Each number is 50 + 12 x the weight over the matrix's rms, rounded and kept within 0 to 99. Layers, rows and columns count from 0.

# q: layer 2 attention query, 512x512, rms 0.0461, rows 285-337, columns 256-319
# k: layer 2 attention key, 512x512, rms 0.0449, rows 285-336, columns 256-319
q285:60 53 50 52 36 45 47 71 61 46 63 59 42 39 57 62 39 52 39 57 57 51 52 67 44 43 69 82 50 57 74 39 41 52 56 46 50 49 50 51 32 69 51 62 65 55 56 56 48 56 48 51 42 40 49 53 61 36 60 54 44 53 58 58
k285:60 47 41 66 53 51 80 35 55 58 65 28 72 77 61 46 38 49 33 51 78 61 56 43 19 45 44 47 30 52 28 43 48 54 75 19 46 46 65 44 45 57 61 59 50 63 52 40 36 49 37 27 14 43 59 26 59 31 55 69 88 59 57 64
q286:51 36 26 45 63 67 61 81 46 46 45 55 41 63 58 58 43 43 38 66 50 41 67 43 65 46 31 28 60 42 58 58 45 53 53 52 39 61 69 40 60 58 50 39 31 73 33 65 45 58 69 59 56 46 52 57 49 42 53 44 45 62 20 59
k286:80 54 63 28 53 45 49 81 68 67 70 44 83 45 36 51 35 70 44 43 37 85 56 62 43 42 40 56 41 57 61 43 31 34 66 33 38 40 59 68 34 44 80 55 83 31 74 69 53 40 50 52 33 47 74 26 60 66 35 46 30 66 83 70
q287:51 58 47 57 57 53 48 36 72 76 38 44 46 53 42 41 49 72 65 47 29 52 60 69 55 46 31 36 67 61 34 44 68 41 49 49 21 73 63 59 74 33 68 20 46 67 42 65 63 63 60 21 71 44 69 37 44 48 37 50 63 51 54 58
k287:76 76 45 42 67 33 49 49 58 59 39 42 41 44 34 51 49 55 47 39 48 40 55 61 57 35 58 62 36 53 64 55 47 44 65 55 26 54 43 53 50 54 52 60 40 53 46 57 56 42 34 48 48 58 35 51 39 73 42 36 54 54 33 44
q288:60 33 53 75 58 49 56 62 43 38 65 74 52 52 51 42 49 43 47 52 68 57 57 71 41 54 60 56 54 57 75 42 53 40 52 42 33 36 37 41 41 53 44 69 58 42 62 35 50 56 41 45 34 78 48 60 62 57 58 49 34 45 49 64
k288:51 54 50 45 46 55 65 33 62 40 52 31 56 64 68 66 55 41 59 55 34 60 44 43 24 72 21 54 58 52 42 36 60 18 57 28 45 66 52 30 47 58 55 63 30 42 47 54 43 61 48 46 47 40 59 64 74 19 76 61 67 55 47 65
q289:25 35 47 40 50 48 45 48 51 63 44 57 35 50 50 47 65 28 53 72 34 52 40 22 58 50 49 49 62 38 54 37 46 70 39 54 41 55 40 56 70 50 51 30 34 44 44 62 53 47 64 61 74 52 43 59 39 46 50 46 25 56 67 44
k289:71 72 42 51 44 43 46 75 69 52 59 41 58 11 37 35 45 66 47 38 18 32 74 72 71 32 65 39 28 55 64 55 51 40 51 60 43 47 79 58 57 38 30 45 79 45 62 47 24 51 38 33 41 49 63 59 63 35 28 48 55 36 53 77
q290:57 43 62 69 54 57 32 42 75 63 34 52 59 51 42 43 49 67 35 31 59 47 57 54 47 35 36 63 46 41 30 53 60 71 60 46 57 43 51 64 48 44 48 60 72 58 57 37 56 51 37 27 38 45 38 60 74 65 64 53 28 58 53 63
k290:44 60 70 64 30 60 51 34 55 64 44 45 82 38 52 51 60 45 52 38 68 55 52 55 34 77 52 66 55 41 40 47 59 27 87 43 45 46 42 55 54 30 78 54 66 74 58 39 54 59 45 38 36 64 58 69 45 43 60 68 56 48 57 68
q291:88 72 52 63 45 46 48 56 75 64 56 52 45 58 52 37 34 78 57 56 36 66 55 85 36 54 56 54 20 72 38 60 43 44 62 37 36 40 67 51 50 63 61 54 73 54 46 56 40 45 32 41 36 54 56 47 43 48 45 54 42 47 59 70
k291:54 62 46 39 51 50 54 45 61 56 50 15 51 49 35 40 54 41 59 26 48 26 85 44 38 65 39 56 54 46 35 47 45 40 46 42 33 52 43 46 50 50 47 52 42 71 44 56 42 58 40 36 40 48 67 48 54 53 58 49 69 53 44 60
q292:45 52 60 31 41 40 55 60 69 56 39 44 56 58 48 49 43 39 57 59 29 45 56 34 60 57 39 43 53 49 31 45 54 50 34 50 37 57 59 50 67 57 64 51 41 57 49 56 56 63 66 44 66 67 65 62 43 63 38 57 34 60 63 45
k292:87 75 49 60 50 48 65 63 55 61 42 38 52 38 27 50 22 72 55 28 26 44 50 54 64 80 64 48 30 64 85 48 30 41 70 24 22 35 62 76 41 55 70 57 50 44 63 55 36 56 36 34 29 44 72 37 46 60 33 53 64 68 46 50
q293:54 53 50 41 58 37 53 43 79 79 35 52 37 62 44 46 47 43 59 51 47 35 50 57 55 45 42 32 58 45 27 57 76 55 40 75 25 62 55 56 72 42 51 27 33 73 42 54 65 82 57 40 73 74 68 60 41 64 41 54 44 52 61 41
k293:77 67 51 54 60 39 34 58 47 66 52 55 47 51 50 42 38 55 55 35 50 25 54 61 74 44 64 47 23 46 75 44 24 51 62 49 39 33 55 57 50 55 37 60 45 62 51 61 50 42 35 38 49 71 19 49 38 70 48 47 37 43 41 52
q294:27 47 43 41 65 69 44 70 35 62 57 57 33 39 60 53 50 43 35 42 57 36 53 49 60 36 39 39 69 46 43 43 43 38 38 42 46 61 44 52 36 52 33 47 36 51 58 69 60 57 41 50 40 48 63 43 48 57 62 22 66 50 47 33
k294:55 52 51 45 37 37 54 58 25 48 58 69 39 57 66 47 35 58 51 59 43 66 25 54 62 46 59 44 50 40 46 47 45 57 63 59 54 49 33 55 52 88 47 42 51 54 52 30 50 46 55 81 49 48 46 57 34 46 43 48 39 46 35 34
q295:44 63 52 70 36 42 41 31 68 52 44 77 74 29 31 40 37 48 69 26 61 50 55 51 59 56 45 45 47 69 55 39 43 43 36 42 36 26 55 50 58 42 51 66 53 49 53 29 59 60 39 14 30 45 47 46 56 66 65 59 45 49 65 68
k295:58 46 63 57 28 72 55 38 57 35 41 60 22 64 51 70 50 49 39 59 53 45 25 48 41 63 45 51 40 62 43 60 57 39 54 54 38 65 55 43 69 83 54 36 40 64 35 20 46 72 66 30 36 42 52 68 57 30 46 43 49 50 37 35
q296:21 43 56 34 39 65 54 60 32 37 52 64 42 55 55 56 54 39 49 68 28 33 39 06 57 75 52 30 78 52 74 49 57 58 50 63 63 65 38 35 43 66 43 42 28 34 40 77 40 35 64 73 51 31 54 45 43 19 54 47 56 45 54 36
k296:54 43 50 57 68 71 57 69 51 40 63 52 64 38 63 67 33 67 58 41 29 68 42 64 54 41 48 53 57 59 55 44 53 57 41 35 51 44 70 26 65 26 59 39 69 23 42 35 35 64 72 41 40 34 72 50 73 36 41 61 38 64 61 57
q297:19 65 38 40 45 45 45 55 46 51 51 51 37 50 45 48 57 33 49 49 50 32 45 40 57 51 47 41 58 58 48 52 58 70 49 49 23 67 32 59 52 54 42 51 30 52 47 38 60 65 54 43 53 60 39 65 51 71 71 45 42 62 58 29
k297:62 60 51 60 44 30 44 58 55 79 61 60 55 57 61 52 48 63 51 34 42 53 29 84 74 42 65 76 32 50 61 37 42 39 56 65 57 33 67 65 77 61 49 63 71 65 58 70 49 40 39 44 47 71 34 53 44 53 31 46 44 58 41 39
q298:37 65 50 43 56 53 73 62 49 35 63 65 34 25 32 59 51 56 29 75 56 61 55 30 40 46 56 40 65 47 49 55 47 67 50 52 75 22 43 35 52 62 41 73 58 50 68 53 38 31 42 65 55 58 40 65 47 39 55 49 43 46 60 42
k298:76 56 47 67 45 59 46 51 57 54 74 65 74 54 77 44 33 52 52 26 57 56 58 57 66 51 57 45 32 43 35 45 59 37 49 33 58 64 58 32 52 41 50 62 35 42 61 39 42 27 57 45 43 35 48 45 61 50 45 52 66 55 59 75
q299:63 27 44 47 51 37 43 54 61 36 53 65 38 53 46 34 33 33 44 77 31 31 41 55 58 69 42 49 51 60 40 40 56 50 59 54 33 48 45 49 50 44 54 54 62 48 44 62 57 64 57 50 58 58 54 43 51 52 42 54 52 48 65 18
k299:53 63 63 67 83 35 51 56 40 78 53 24 47 43 34 48 65 33 64 56 61 25 45 63 59 42 70 64 45 58 70 88 41 65 52 47 58 43 60 38 54 44 56 35 68 53 51 45 50 69 50 56 54 48 57 69 37 49 37 41 51 53 48 49
q300:71 27 36 35 45 48 48 47 54 56 41 43 60 55 75 61 66 36 49 43 42 40 34 72 31 32 76 50 69 58 55 51 58 45 32 47 45 56 54 51 51 55 39 42 44 50 50 67 33 52 67 66 60 60 48 35 39 42 26 54 51 52 51 62
k300:38 49 49 47 66 59 63 53 37 61 52 45 46 25 49 41 45 46 57 59 33 51 40 37 55 55 38 36 62 47 46 26 55 65 50 38 31 56 56 38 46 53 55 50 37 33 40 41 49 34 55 56 51 40 52 71 46 53 59 67 58 52 54 42
q301:37 47 61 43 42 69 28 70 25 61 47 33 52 50 66 47 73 74 49 54 40 73 57 25 40 37 68 53 76 39 45 51 63 33 45 44 93 47 44 41 37 57 31 58 62 27 72 37 48 36 44 72 25 35 58 54 45 44 34 61 83 40 78 43
k301:45 31 52 56 36 60 60 64 59 39 35 59 60 52 75 68 39 63 51 44 50 65 57 50 56 58 50 51 52 56 52 53 42 56 48 53 64 58 58 57 74 43 57 49 59 48 39 53 49 56 57 49 48 27 62 60 39 44 43 54 41 47 37 57
q302:60 62 26 41 41 46 57 59 32 51 70 53 42 57 30 60 39 42 36 53 52 28 46 31 59 52 74 49 32 47 78 47 57 52 60 42 54 62 38 63 05 45 43 67 50 55 54 50 52 35 48 58 43 51 53 58 52 54 27 48 33 46 70 19
k302:47 46 56 45 56 31 61 51 50 68 47 30 64 46 74 50 51 56 31 50 50 63 72 70 46 34 74 56 48 38 38 34 51 44 55 53 42 44 65 50 45 50 43 45 50 21 55 38 54 46 55 67 55 62 52 32 33 44 67 69 58 65 67 66
q303:49 51 35 51 45 49 56 45 63 48 44 40 66 58 45 43 60 38 57 56 62 51 62 67 50 43 34 52 56 62 67 43 54 53 31 43 41 58 52 68 49 69 71 60 28 46 58 47 28 52 42 56 51 53 53 50 40 52 61 43 30 61 46 44
k303:40 38 56 47 47 48 32 36 52 48 15 54 42 47 30 60 58 65 41 47 55 43 46 37 40 55 56 36 71 37 51 60 50 42 58 72 45 62 62 66 46 45 43 60 73 74 56 53 86 57 50 61 66 47 40 50 51 55 41 42 42 62 49 44
q304:51 54 33 54 53 37 63 58 55 36 56 39 49 66 45 51 52 36 48 42 55 45 66 46 73 46 45 54 47 57 72 40 38 81 66 51 29 55 59 61 53 62 41 77 54 32 60 55 71 32 54 52 55 59 34 56 55 69 60 46 22 62 46 46
k304:52 48 69 55 55 43 52 43 38 71 57 37 63 41 43 37 44 49 40 60 52 44 55 71 43 47 53 67 49 34 51 40 53 47 57 69 60 65 55 52 56 38 51 37 50 66 46 46 42 44 42 66 44 66 42 53 64 39 70 53 52 38 38 65
q305:65 59 52 59 66 44 60 64 51 56 40 55 45 49 74 33 60 68 61 48 42 65 70 63 45 40 74 33 48 45 59 62 64 34 47 65 60 35 66 16 42 48 53 47 55 69 48 47 50 30 43 63 54 42 56 73 53 57 48 42 53 44 41 71
k305:64 25 42 41 53 37 50 49 53 37 64 58 47 41 42 38 46 38 48 32 58 45 44 43 45 34 42 46 51 56 34 47 43 63 48 40 47 57 54 51 40 56 50 55 20 31 40 44 47 29 49 53 44 39 27 42 51 59 53 50 35 48 32 31
q306:58 50 55 49 64 43 58 35 62 68 35 50 58 42 30 41 43 64 68 60 51 43 35 71 44 44 45 42 42 51 52 44 49 43 31 55 40 41 47 57 60 54 50 33 53 50 37 32 56 58 54 35 49 43 64 60 45 61 46 41 54 58 50 57
k306:46 48 48 54 37 70 46 41 52 31 54 58 44 55 46 45 76 47 55 48 65 50 64 64 54 46 46 48 48 65 50 50 39 50 58 62 59 52 44 33 49 36 27 49 43 60 36 49 46 71 54 40 55 57 71 55 56 27 42 45 70 67 38 48
q307:63 43 53 60 34 44 47 51 43 39 54 54 67 72 41 49 59 61 33 27 45 49 53 64 66 62 40 39 47 48 48 38 37 61 58 36 52 49 56 43 36 68 68 41 55 50 48 33 28 42 62 38 35 51 67 37 30 29 58 57 39 52 49 53
k307:65 49 28 40 50 52 43 34 53 68 52 51 34 42 41 49 64 53 63 56 72 38 60 25 30 54 44 53 58 47 58 56 60 46 53 55 21 49 36 33 39 49 28 63 48 56 44 54 76 49 51 45 48 51 44 50 40 50 51 53 48 48 42 50
q308:47 38 52 58 45 57 27 41 42 61 32 44 33 40 47 57 40 38 63 42 46 44 43 49 46 34 44 55 67 51 45 49 64 39 42 71 40 46 45 43 54 49 32 53 68 60 64 37 67 46 56 63 48 55 44 47 53 51 33 52 66 63 62 47
k308:64 82 55 48 48 53 64 60 45 45 65 49 47 48 65 38 26 54 46 64 53 60 49 28 52 68 74 47 40 44 65 58 22 64 48 57 56 52 54 55 72 66 62 60 41 23 59 58 29 49 39 61 33 45 50 57 39 53 43 60 54 40 53 58
q309:63 65 43 50 61 32 31 42 43 66 33 57 51 56 40 53 39 34 50 45 71 48 49 72 70 38 32 33 34 55 60 44 53 45 45 56 49 52 42 55 57 43 40 57 53 69 48 54 54 42 54 57 41 39 52 54 69 67 55 30 60 66 29 56
k309:50 54 49 44 59 45 31 38 30 33 37 44 46 53 55 67 53 37 54 56 66 69 63 26 50 65 52 49 57 41 57 40 45 30 47 48 61 50 41 35 52 63 54 40 43 42 42 47 48 43 43 41 44 55 36 49 56 32 60 55 44 52 52 43
q310:43 69 43 49 53 49 58 49 66 58 54 55 77 73 53 35 38 60 44 60 61 56 59 54 57 55 36 54 53 57 47 56 50 35 37 39 52 51 42 43 49 34 37 53 29 63 39 47 44 61 64 28 45 47 36 40 59 44 47 40 57 19 54 44
k310:62 31 59 44 50 48 43 65 36 52 62 77 46 67 40 53 60 62 60 47 42 60 51 72 60 25 48 57 48 39 53 57 58 35 66 46 53 52 37 48 70 68 47 36 52 57 46 48 75 53 65 77 46 50 41 42 66 42 64 50 60 53 34 49
q311:43 54 49 57 56 65 64 59 44 55 41 20 53 49 47 52 44 26 41 66 39 32 70 44 30 59 55 52 38 53 59 58 34 79 42 42 49 69 53 59 32 47 62 50 40 43 45 40 51 78 33 62 50 44 77 55 42 35 67 56 46 68 43 61
k311:46 29 57 32 51 48 42 55 50 46 46 30 43 43 68 52 53 47 28 68 55 61 57 42 56 52 33 56 61 52 52 40 63 71 66 44 53 39 51 61 35 43 70 50 35 57 62 56 48 61 53 38 53 82 39 31 36 64 58 20 36 67 65 34
q312:59 52 62 78 42 57 40 63 71 68 43 40 62 61 63 78 47 51 45 53 40 51 48 46 37 72 35 55 57 52 49 48 42 61 27 44 65 44 58 49 54 57 56 46 49 47 62 44 43 40 74 58 28 38 71 35 50 59 50 57 52 47 53 51
k312:53 55 45 53 69 32 74 41 35 77 47 44 54 37 65 55 45 42 62 33 50 58 51 54 46 42 51 48 48 44 32 50 50 55 59 57 42 61 58 66 42 62 54 64 33 53 57 43 60 32 28 60 55 48 56 53 36 55 49 57 49 49 58 61
q313:59 35 68 50 64 52 55 36 44 56 44 55 40 45 45 53 52 49 63 51 57 62 44 67 60 46 50 36 56 40 42 50 54 37 52 54 71 51 60 43 68 42 63 34 63 49 63 20 44 67 49 54 62 46 52 44 50 47 32 50 51 67 48 50
k313:43 50 32 54 63 50 50 39 48 45 60 58 45 57 46 29 45 37 55 48 49 43 49 51 32 56 50 33 39 66 42 57 46 39 44 63 51 54 49 52 27 44 33 39 23 45 42 79 42 54 32 60 54 34 68 80 53 50 48 61 49 50 55 44
q314:48 72 43 45 40 58 50 52 35 36 56 59 80 45 45 59 42 55 71 47 48 61 52 59 50 41 52 52 32 66 58 45 32 62 44 32 26 55 60 53 63 55 68 44 46 45 45 58 36 31 58 45 29 40 31 51 63 48 47 45 60 53 48 55
k314:50 22 35 43 68 70 55 29 57 42 46 44 40 56 45 44 55 47 44 63 49 55 60 42 35 59 42 50 72 56 16 38 60 39 33 74 43 47 37 42 32 55 46 40 33 76 53 61 39 50 56 48 31 36 37 64 72 49 63 58 57 39 48 63
q315:46 59 75 63 49 33 46 43 55 64 37 40 51 54 64 56 47 49 55 45 44 60 60 49 52 60 41 62 59 42 47 46 57 38 52 34 63 41 50 33 47 44 36 47 51 55 51 27 54 49 43 66 45 50 52 39 40 57 43 67 65 42 48 70
k315:47 51 29 22 58 74 31 56 45 33 67 64 53 48 55 36 17 56 28 51 68 43 60 43 45 60 54 74 37 59 71 65 50 52 61 60 42 46 55 64 43 58 71 49 46 30 30 50 18 50 33 49 48 47 35 47 37 54 74 50 50 39 57 35
q316:35 58 34 54 44 60 39 62 17 46 40 66 57 49 55 73 45 64 29 66 51 46 51 38 61 47 37 39 49 47 40 67 34 45 61 48 61 58 57 46 38 66 55 63 27 58 34 47 48 41 69 59 61 37 34 47 37 57 68 50 52 54 39 56
k316:49 32 43 57 64 60 57 58 46 70 59 59 60 52 43 49 56 37 47 59 59 36 46 81 58 52 48 53 63 47 35 50 41 43 52 61 56 57 63 66 43 48 43 36 48 34 70 40 52 38 61 50 41 66 64 39 64 64 46 61 62 66 52 40
q317:67 48 51 44 29 36 60 43 61 51 57 40 46 38 46 61 48 45 43 52 61 42 50 45 47 59 42 68 42 42 58 45 37 78 56 45 45 55 33 50 50 45 58 51 49 40 62 86 50 60 58 53 49 52 38 64 33 69 40 46 45 60 56 68
k317:31 57 43 67 50 58 29 33 58 45 41 50 38 48 49 47 45 56 52 51 45 55 58 55 41 60 40 63 53 50 57 73 55 53 43 50 62 60 68 41 50 54 40 44 55 46 47 48 37 60 43 58 55 66 33 47 50 40 59 60 67 50 46 53
q318:56 33 23 50 61 56 51 38 55 56 53 63 45 55 29 44 51 47 69 53 43 59 48 54 56 54 56 51 45 56 56 53 61 58 52 67 45 58 53 54 61 71 42 44 60 44 52 51 52 45 56 71 33 54 68 29 23 52 43 58 52 54 49 48
k318:52 54 57 41 60 57 50 71 54 39 53 31 37 58 44 42 54 42 55 49 59 16 66 50 23 48 50 42 34 42 63 57 46 63 33 54 23 64 56 34 31 53 84 56 57 19 22 51 39 47 44 34 51 34 63 61 55 58 41 43 43 38 51 62
q319:51 46 36 50 36 43 36 48 38 36 51 46 45 53 52 61 33 50 38 23 38 66 62 31 49 67 44 60 44 66 54 50 27 71 63 55 41 49 48 59 47 46 51 59 49 28 78 51 55 34 57 49 61 61 42 62 65 41 49 57 50 54 31 25
k319:49 64 62 51 68 63 52 29 67 71 65 39 32 49 52 20 39 55 47 24 37 79 60 44 40 63 65 69 52 64 54 33 41 28 51 49 65 43 48 69 60 58 52 47 43 57 72 49 42 44 39 77 40 43 41 33 71 64 40 56 49 53 57 61
q320:46 44 50 36 37 40 36 52 54 67 46 37 62 40 46 62 55 39 55 38 44 44 43 60 38 57 58 37 46 55 60 55 53 30 51 54 53 52 33 35 26 58 49 44 39 52 41 16 47 62 83 63 44 56 71 60 36 43 52 65 73 68 62 30
k320:48 51 52 38 54 54 64 80 53 35 77 47 50 37 63 48 77 36 32 59 46 37 53 59 47 41 72 50 51 49 58 60 40 84 44 57 52 43 53 59 49 44 61 69 62 29 61 58 36 37 52 52 60 53 54 52 29 65 36 38 55 72 64 50
q321:66 44 46 57 64 53 71 49 37 48 51 65 36 40 64 41 48 60 33 24 57 50 43 59 59 65 55 46 40 37 69 44 33 65 63 50 45 61 44 57 25 51 47 35 48 44 68 50 62 60 51 67 36 59 71 45 32 52 50 59 55 58 37 48
k321:44 53 44 49 64 46 31 55 52 59 26 48 54 45 39 49 52 45 32 56 68 42 62 63 51 44 46 59 58 49 54 60 55 50 41 63 47 52 58 61 53 46 34 50 45 43 40 26 40 43 39 64 45 66 33 40 58 71 55 60 46 40 64 62
q322:44 51 59 55 28 84 67 48 54 57 41 51 44 46 50 73 34 51 40 50 46 43 55 37 31 53 47 70 74 63 63 57 54 43 47 53 46 62 49 64 61 80 28 48 40 43 39 71 22 46 71 47 43 38 46 52 42 30 47 46 46 33 45 61
k322:42 41 49 47 58 42 56 40 41 42 32 42 40 41 49 59 47 58 47 41 24 68 63 49 52 48 62 58 58 41 33 38 49 59 66 47 69 37 59 41 60 54 51 46 56 44 70 40 60 60 51 50 27 52 49 55 57 47 37 81 51 56 48 38
q323:23 48 56 56 69 56 50 58 68 22 47 60 62 44 50 51 53 34 51 78 64 34 38 51 53 57 54 44 31 55 52 43 48 54 68 45 39 56 68 71 45 62 66 35 47 52 37 47 56 69 40 51 57 61 43 40 45 53 61 57 37 52 43 49
k323:50 47 42 49 51 55 33 49 52 33 44 52 55 69 29 35 70 45 48 41 50 33 39 50 39 51 56 51 68 48 57 65 69 43 32 58 52 43 47 65 41 65 37 44 49 60 62 38 42 62 40 63 78 64 33 56 59 71 63 38 31 55 44 41
q324:60 58 39 39 50 46 39 60 47 67 49 59 67 70 41 37 31 47 49 39 72 48 60 68 68 82 39 36 54 52 36 51 41 67 51 51 42 62 51 47 40 51 45 45 41 56 27 49 52 57 58 45 39 43 70 38 50 49 38 51 57 38 33 57
k324:42 49 47 54 51 62 44 51 44 44 43 33 43 53 31 60 68 64 67 42 49 32 55 70 55 35 38 70 56 56 54 45 45 48 44 41 54 56 50 46 59 27 53 49 56 57 47 73 77 71 58 60 65 36 44 78 44 40 55 29 35 40 71 54
q325:69 62 66 45 28 40 53 51 56 68 49 61 75 61 50 55 57 39 44 47 82 78 53 57 42 48 35 69 68 49 44 36 58 40 48 59 60 61 49 48 56 54 43 61 59 58 49 59 66 29 50 55 39 46 47 63 47 59 61 58 57 43 47 65
k325:50 52 49 65 61 44 39 35 39 43 41 53 44 35 69 37 46 35 52 33 36 63 57 65 70 37 70 41 50 45 45 58 36 66 69 33 55 42 66 31 61 60 42 32 41 59 60 50 60 47 50 46 71 49 57 60 39 40 34 79 58 59 54 39
q326:62 48 53 46 63 42 44 53 60 41 56 46 31 54 50 47 61 47 51 20 44 68 28 65 59 50 75 44 44 54 72 49 40 52 65 47 65 25 39 63 31 51 59 56 62 48 76 33 75 37 35 63 65 60 53 52 44 64 62 64 43 41 46 36
k326:54 43 43 50 46 38 47 65 46 66 66 50 62 62 45 40 36 41 52 54 39 34 50 54 54 67 57 41 44 50 42 44 48 50 56 61 66 56 55 72 58 47 37 54 47 38 53 29 37 23 41 53 66 60 56 40 60 56 50 55 47 39 51 68
q327:65 71 41 70 60 54 53 54 66 54 57 51 45 50 59 52 37 42 55 38 76 54 66 63 50 49 50 29 57 50 69 55 51 54 67 58 49 55 74 53 51 35 52 53 43 57 62 35 62 34 57 42 46 56 37 50 73 43 53 47 37 48 36 43
k327:56 51 46 57 66 45 44 39 30 48 53 53 60 62 46 61 51 52 55 52 61 63 48 50 53 49 35 67 51 58 55 57 61 28 33 48 42 59 47 71 53 47 41 36 53 54 49 50 40 40 53 40 65 65 43 46 60 58 56 54 58 48 37 58
q328:38 35 45 53 58 71 60 39 74 45 32 37 45 35 28 84 36 55 32 60 52 28 69 43 47 45 53 52 73 47 49 73 57 50 62 41 60 62 45 44 41 63 58 52 49 46 53 54 54 23 51 47 44 50 49 56 61 59 57 47 53 54 45 39
k328:36 46 41 74 48 54 50 54 59 55 55 55 82 61 89 53 80 47 52 41 55 38 49 58 37 61 32 44 59 46 41 59 41 70 64 63 39 56 62 60 54 45 18 45 66 32 55 55 19 74 45 60 55 59 61 53 49 61 56 54 35 68 48 71
q329:57 34 60 62 49 65 68 45 66 50 56 52 47 37 43 49 38 41 59 77 64 38 41 59 50 38 65 40 60 40 35 41 50 43 43 45 56 54 42 40 66 38 66 38 49 65 39 33 59 85 57 46 58 48 56 35 33 54 55 50 48 51 51 54
k329:46 43 42 51 36 42 67 59 35 45 45 64 54 64 56 64 61 29 60 54 38 44 22 39 54 46 51 42 46 40 59 64 76 48 49 47 49 58 37 47 39 58 37 54 59 67 57 57 50 55 52 30 56 43 42 52 41 41 38 44 39 66 50 43
q330:48 52 67 53 61 48 21 38 61 59 46 46 34 66 34 46 52 53 57 24 28 65 63 38 40 63 44 59 48 53 51 42 66 47 55 48 57 26 35 60 68 66 34 47 52 52 54 69 46 45 55 58 63 51 48 51 55 65 37 57 59 55 60 51
k330:62 47 53 43 46 50 52 39 52 36 49 44 69 50 66 36 39 65 42 20 52 55 51 32 52 63 61 56 61 74 60 21 38 54 56 42 48 51 59 36 62 71 56 41 50 50 48 48 54 54 61 60 29 26 67 58 38 57 40 56 42 53 55 41
q331:30 66 52 44 52 58 42 54 55 59 41 26 45 39 34 60 54 58 51 53 39 48 73 43 37 45 33 61 59 56 50 50 51 53 45 52 49 43 62 59 43 66 52 56 51 53 57 77 27 39 37 28 25 41 58 53 43 52 48 53 45 39 71 64
k331:57 62 43 52 46 45 49 46 45 48 43 55 47 69 76 49 24 53 61 63 50 54 61 37 59 51 41 36 66 48 41 35 36 62 55 36 28 49 52 45 53 65 49 23 41 60 56 40 49 53 74 38 30 41 43 42 50 49 41 29 53 32 52 34
q332:17 60 40 54 53 50 43 65 58 42 56 55 49 45 52 62 55 53 60 56 49 50 56 47 35 31 43 47 51 35 33 53 63 11 46 40 57 42 49 49 56 51 42 81 37 58 53 31 53 24 44 52 62 58 36 62 76 59 57 54 35 45 50 40
k332:71 60 55 49 47 42 57 43 79 49 70 64 63 50 25 53 57 45 53 42 46 72 40 63 68 56 52 34 43 34 37 51 61 45 34 67 35 50 43 62 43 61 49 56 33 46 55 68 47 27 45 74 43 50 33 28 50 78 37 49 49 54 47 50
q333:58 56 47 23 47 50 41 31 46 55 37 55 53 45 57 56 38 43 53 51 76 49 51 34 48 32 43 63 60 40 46 52 44 41 24 53 26 48 62 57 48 64 40 41 23 46 52 62 47 47 58 34 61 62 53 46 60 72 65 48 57 49 31 65
k333:49 60 38 59 43 66 67 45 33 36 41 46 43 59 79 55 39 52 45 55 37 57 42 52 53 70 30 55 49 48 43 40 43 59 58 43 54 41 46 30 47 60 32 40 52 64 49 45 58 40 69 35 42 33 46 54 66 39 54 63 51 46 40 21
q334:60 45 47 71 24 64 37 37 52 61 46 47 45 62 41 57 71 22 64 52 55 51 56 45 27 53 38 48 62 54 53 11 68 69 42 54 49 60 57 58 46 69 37 49 53 52 67 50 40 59 53 49 33 51 40 42 50 39 39 50 49 49 56 41
k334:32 72 52 36 53 31 46 39 50 45 51 43 50 37 67 52 45 60 40 54 32 77 33 50 64 50 72 60 48 43 32 55 33 61 45 53 50 58 59 60 45 65 43 37 52 51 62 39 51 53 52 46 64 63 36 62 42 51 38 73 48 57 52 60
q335:39 64 65 61 79 46 34 45 53 60 51 63 48 56 56 41 49 63 51 57 61 46 49 56 46 38 52 39 62 57 52 54 51 26 30 56 52 55 48 56 80 33 51 24 65 57 28 59 46 57 40 40 55 44 57 60 48 32 53 49 54 46 69 58
k335:65 32 51 35 43 50 58 43 55 44 51 48 57 74 56 38 67 48 37 57 48 52 53 53 56 43 38 35 32 43 52 48 51 41 49 36 49 43 35 39 36 48 45 49 42 54 43 37 62 52 50 42 37 60 62 68 40 52 37 46 62 32 38 54
q336:66 53 58 77 58 67 66 47 47 41 51 42 60 74 40 53 54 40 36 61 59 49 53 66 39 63 42 47 44 51 64 42 40 47 48 33 52 64 51 55 47 40 64 40 53 47 38 48 48 62 36 41 39 31 67 32 50 58 55 43 40 38 65 51
k336:39 45 47 23 58 43 48 50 65 44 35 17 52 51 53 47 51 58 60 70 37 49 52 47 49 48 35 44 73 51 41 79 70 38 70 65 39 52 43 46 49 38 32 45 64 35 53 40 58 71 57 34 58 52 61 61 47 52 41 55 58 56 70 33
q337:52 81 42 55 52 31 55 44 65 52 51 61 53 51 66 58 40 47 76 53 26 70 39 59 52 68 52 72 58 58 48 64 35 48 34 35 40 45 52 61 65 45 56 38 53 41 28 59 45 44 37 46 52 32 52 52 54 48 41 55 49 64 39 55